config.toml
n_layer = 12
d_model = 256
head_dim = 128
activation = "tanh_gelu"
norm = "layernorm"
norm_eps = 1e-06
bias = "all"
tie_embeddings = false
init_std_qkv = 0.0398
lr_head = 0.00766
warmup_steps = 200
decay_shape = "sqrt"
doc_mask = true
dataset = "wikipedia_en"
Each number is 500 + 50 x the weight over its row's rms, rounded and kept within 0 to 999. Layers, rows and columns count from 0. Numbers have three digits each. The size before them is the row's rms in percent of the matrix's.

# up: layer 8 MLP up, 1024x256, rms 0.057, rows 1008-1023, columns 128-255
# down: layer 8 MLP down (transposed), 1024x256, rms 0.0571, rows 1008-1023, columns 128-255
up1008 101:485468493543547486532485423472520453555538470545476520438445486477517526470504480487455463402440398488489528522501579473493524503532381524524512485552445554576474377431586548501461468544483524495497602555413524543559485606625566394567487509469500549459416419536434532468439509498545518492523522536580493452471505399553495568552547489501504591528510539539443504497500492534521470489524
down1008 100:410435489473523578476526564507484478489423462468496478499407495558410465534503445491526518576443502542545541393478479556540604485438496470528518573469490530513408490509532448470434450544508538494525527425441593481551533482490420549477387556568482451431588467424489547470501455624466540478480506514495509519493491469492519600598461483571551535490559523555506566445428517563565507525472
up1009 101:528468575536522477493514588581472520470543506531474492469568421466562494420417448539595553486444492562480448456491531540541504585510390583498418479483630644404472459450404475482579530508578480524477512471553497511536478472545462427497530441551473538445432513473548539474439543501486473450486460486554604484487403506473533578487487425557448487553554474580554682610525516563512492609498
down1009 107:512391463501533540529519417435489490520434478478540515510442563495455478552473460498449501579487441448579566539523422445502497404542509511474549602519472567510501481615547531566419515453444500458501494572541452457473512445452526498515430518473593478571493527464511536527547502490527540576454408541499458479521547460554484513516535516443525505542513512360395422450549437518408504423477
up1010 103:517432598499472396539509464509450512550469493480523380454564483518533510572467452452410357623516596481481520443523440572450455504484513487502527552604539512513533547521482454522559514467437543497502440464426550478520464493418540385535568490485482504544513499488610549509571489508465550478579524465507570416482537477496511581422460532522483557492472553435533441402498479530408553505514
down1010 104:422516539556494505523423467471506443495583556496384571519516508491492497444413472518549476509523499526519522467510498484563522470486542472613551534470533488452634522452526497559531525526442522506499483552492512542417516428538531482446467496524573445513505582578513445412506530443487379496560610491459549579537544468524503468576534420438595441501515519492545498525486479461537494510460
up1011 094:530534657564499398567482459405506515579506489584542465474478411565528511489483509513570431444540562482464478440578518535546520404550464456508444460583548512478513440629568561468509483477563509549531518535469477583571447372451510508494517531468463512474478502587530391446446461625424480499539461540550419497480462486446515430539475515568511536475542462543477559541409450439415467530516
down1011 095:546476434632553511523482489524496483508547487465475481481533502530591437474349515415437572471491501539534498506561427484447425633520431478526535530568461571509538455505508503548498512509427519483385485407567481500460520428535536411431496540536500442516469489455519500527485473449504511474439563472471492465426459498553460586419550404507478485448485448448561448454551527517521522448480
up1012 105:510499462487502537568578469518527515539414447468468483551492495450497444442467464440502475497500468577496497457452383602438462517432507548481482494510408450506480522532499550488478520504463604502459421558465515536516455457441484436609428455463495492525427416500488513564557491563500448575470547401582505568555547557377553493465425539533560497487503537439572517528469435519483457399570
down1012 109:481483506507527518530461467511457488488474459527559516513486551513492546535547486506442513480442475507495429526513464465442499431556608492526467482507545580543525447570574541434560479561607506524455417529573441571540551506537473469528499578383456549527447531536564489422441499421489453518432447588509496382485486504432466425524534530542523336455477480500416472460552496466463553506626
up1013 092:507545528503480481552475527570483469441527421516460445499438462542493526388623459514563501549482487530415478570458439575510425404502485509536539527470532538468485536613478532410508394551526490479508543573497512480463471450477494536497495446547500510478497440462562451503611522428457430497512592547455443475442427514610524559505492560397486519439426479504454545474531419436545468404580
down1013 091:485392518536549424491478453483462518493447496491505545478493548503434569495540547475452558415542381461433431432433519554496545441531565544499555415528439548530543432416401488546538510475542543487426485469467477546448510428538394549515542527509433444474540501519488442532484510468543430536439480489464533478474519607456498484550516524411499513512551489566613450546525551593466514592542
up1014 104:544497487440435481346456457554585491551442493571520486483454494486438468551538521468565481484461494480496620399513502502578485557502560523497513525419556584427567578553441541491463504491527453543588497491440562570472444536551534424484463498493483459535527515487503537494425418606500424433574580520500536394407502491653527442451432505429504558500562489515484454453504497499546566521518
down1014 104:597518560539478481524578399389490494451436502529485463469460633493447503437415494508480543482527439618456489542548506503495444473543497520449483457539438516459559607469500475500594597530379448464511502487488368548443550505530504585538610531522488472443572536472576491554505423492423452540495413482547553519537458483426460534503529498447447474595530464557481555533463501507465496416422
up1015 110:549464527419476446345608555422544543565565453507494611499434521493531517553436523468417532517458545470456579511487491462473580548353406456503552461457536404427445511452540488477564386545507557587539514420498481538526465501481502413501489529491535439423477527539545525434494446508603434515447564582486551566403464414538513531452507535563532522570453495495513484459536520471420468503546
down1015 109:532470533524505540455408563582560462483479514470597449488489586489578509496494481555574509522425530519588497435565517502572457558549556518576497495504451529555427579531450481506588548470501504489424448527491441527566597501495436533536528502516491506466398437549461545493452664425501417515521413414478543472598506561591515471526475428395527560428449586540524475524526396495516527442477
up1016 106:451557471550524468562477544534513604494442499502541459469477505499560530440487474506537464566562509525554542415424490412524607569514533516479448428578612478540461552494443491447432522497515494462515464554508441525527549537383419529519394512511489524560476527572563560443491563536454442481509462522575494454402508446422559533474524510584427467483564534544538526529473453456521444513374
down1016 106:443476506487448373369517546549419484497510510446519577524433535511490562575579527481514535511473577529567548454510563488476388535489520534484565589515529575531548480537447565517409445502405486495532481530493544427579514578494436427564579419518473472541568485520441475506560427463425477485439518508453529483491430514484381437547446492380518399471494513434502468431548597540454479444408
up1017 105:577504485589581397478555536486429580487506467444557580491546515425516465591604616513410519617529422537426531466571456458417540446428518600535579528497488431460534551571511487556433563527509459492547488491521455493372627523528419557481536460483473497509539461491524469485397545558518393459490493459536480493484578453469453536481464490566437433460551499434533463584511457566467582564548
down1017 093:568577507487428482542478406419568461431455507471513506561531528415491416495583480565600436519483494442563510439562469543527507551466602508515521507487550583489416413525531531443536480595485442530554505520481555443581405475532545550504590626496535479535483574517430446576440535489484526491571524417578561471519526507478490462515505512469449641490441576485394477484427484524561538498467
up1018 094:564456479520479516598476485488604499456563448409599499515463458458547540444430602466546556596532484363466520489530513516477434467504508566496540524509552511483399485549538582579491439510517410525486446515539600530481535470490520518457390523456482457428500572456595560433504567463582436427543483477429525462514514450418447535576536406447571438538507505434529608427404560536489499519478
down1018 093:436524505533515535434574467473550504491427528543546552459586440451473527519604448458432508439448461629429504492377608549456554554596515472622408421425459550493483353485515423462495469487460514483497481521458477440502409477496623503474481509535514508455474480547524464458536424617501497472539569486532473459496464494492420419478384511576407507440459442609497462469533431486563527461528
up1019 099:486456560562528536448519560452532450614527481565466509470524463502476496573524608538510473477580477506417476363494469449515421521458510519499540582560528524539468468514466561451454480545443487485440447474480435467498373516519483508456527509512527473479507487687447548415519547441460462534512547491528564434538551491420533484462460572386566541462520505445562454544513438473524499473442
down1019 098:544505475551616554429440491594511427405422463328566525551467459508508477446505502499480507573544506519472615517456488540462544499528465571385570449519443521395489534440483470596438461498529517584512499484633472552566542484476426527498528429479479492533511495450512524538542536603346545481576452496534491554480416504519473495425483496532520422552477564564493547527493479452496515511445
up1020 098:529363490490500469533525570538543544512450489546416626513585534552492397484481464531491548518490513589470489438481486449410518528499544550547587492450626535517498529440540557523470496523398556489444501472560441499570505503542448517450563487512443425473516492539445532488519539450470521479590453506509535522420443416550441482531498429453528440490439421566539487456549534491661436398518
down1020 100:419454487503531463512484487613503483481440536389446429575449544446578440544471534476492501474573527466567459501570626546502495434517560426427495485510458442490492469594506473463462552492566350479476472610449543517433437474433591498486509461560451551449497551509474437374483480398541557504495515458484465498504590541479553497440507511538506492481535471442500483471488416571352471481561
up1021 093:571455459493447518444589471468539551409440495522556584486491502484476530458447522567409559513444594539522572524309529562528639531525558577556482552552457513424434489431447446484484500509604530414497487515514480499518410403531490520505439532456517568498518541489590514498489420511437473402461546504435439544543449581526462535536483403491424495528476537480570535534459531522566456477447
down1021 094:404529517603510501501529494608441471423460497476523570484536482554481517498512427433595540434512458565487546394434383487439512452532446443515532506488510474534451593514471471465501425513448548569490556521525487568423617500553558422473482451476495442540458528465436533539436449484450503479511510545499493576482498449482539479446473558519576578439507475534538482415554481442549497473535
up1022 094:569515566559541484548560462532547557567482415476434468562401511541353562543567584527500510470462548481462458501551501552487557516502576506559468477445506430506523498466517561591526517457487496480444583448542536516522560487409422438447464531526549517495509492557469508472518487456575430479514537459583512492515537511415518396488511445581423481430469545444446530447385449520505477505476
down1022 095:480461448418529449446542508445547519412455582438530541479588465530557508535466505483478540482482493499518484441494456392493424492594458518495501535531549411486515484509545413507472462475581523509543445483475496454428516508527578553548531504488540473592510574540476465551439536519477571521506525529401536483478471447575509536458472570546490417459511537538507475509543545517555466489575
up1023 098:509515557481497488457612463565513555408492475588502523483456503514529528440500534433446483578535514493483449560576429538514461496445635588392433422507523491475519461420481465432539508441470555682526466505489444491460559443384524436435528464469523472413473554528513411517603504603512434508507466443398489515523438537498505513522559501475554460546521525543590541415510575518469472599556
down1023 102:483447432575437546493460494548506468461549475444559494523456433359449564576564378486423577450495502491559519558577538481521535472433446393495438493405458417537465579600453476508505495466543495476451527476558514492482510475515458516490463585385466508514645483505472572486582448453502486468453573474609436583522448415483511472499470625555454518488476482442504479453487472463461451510489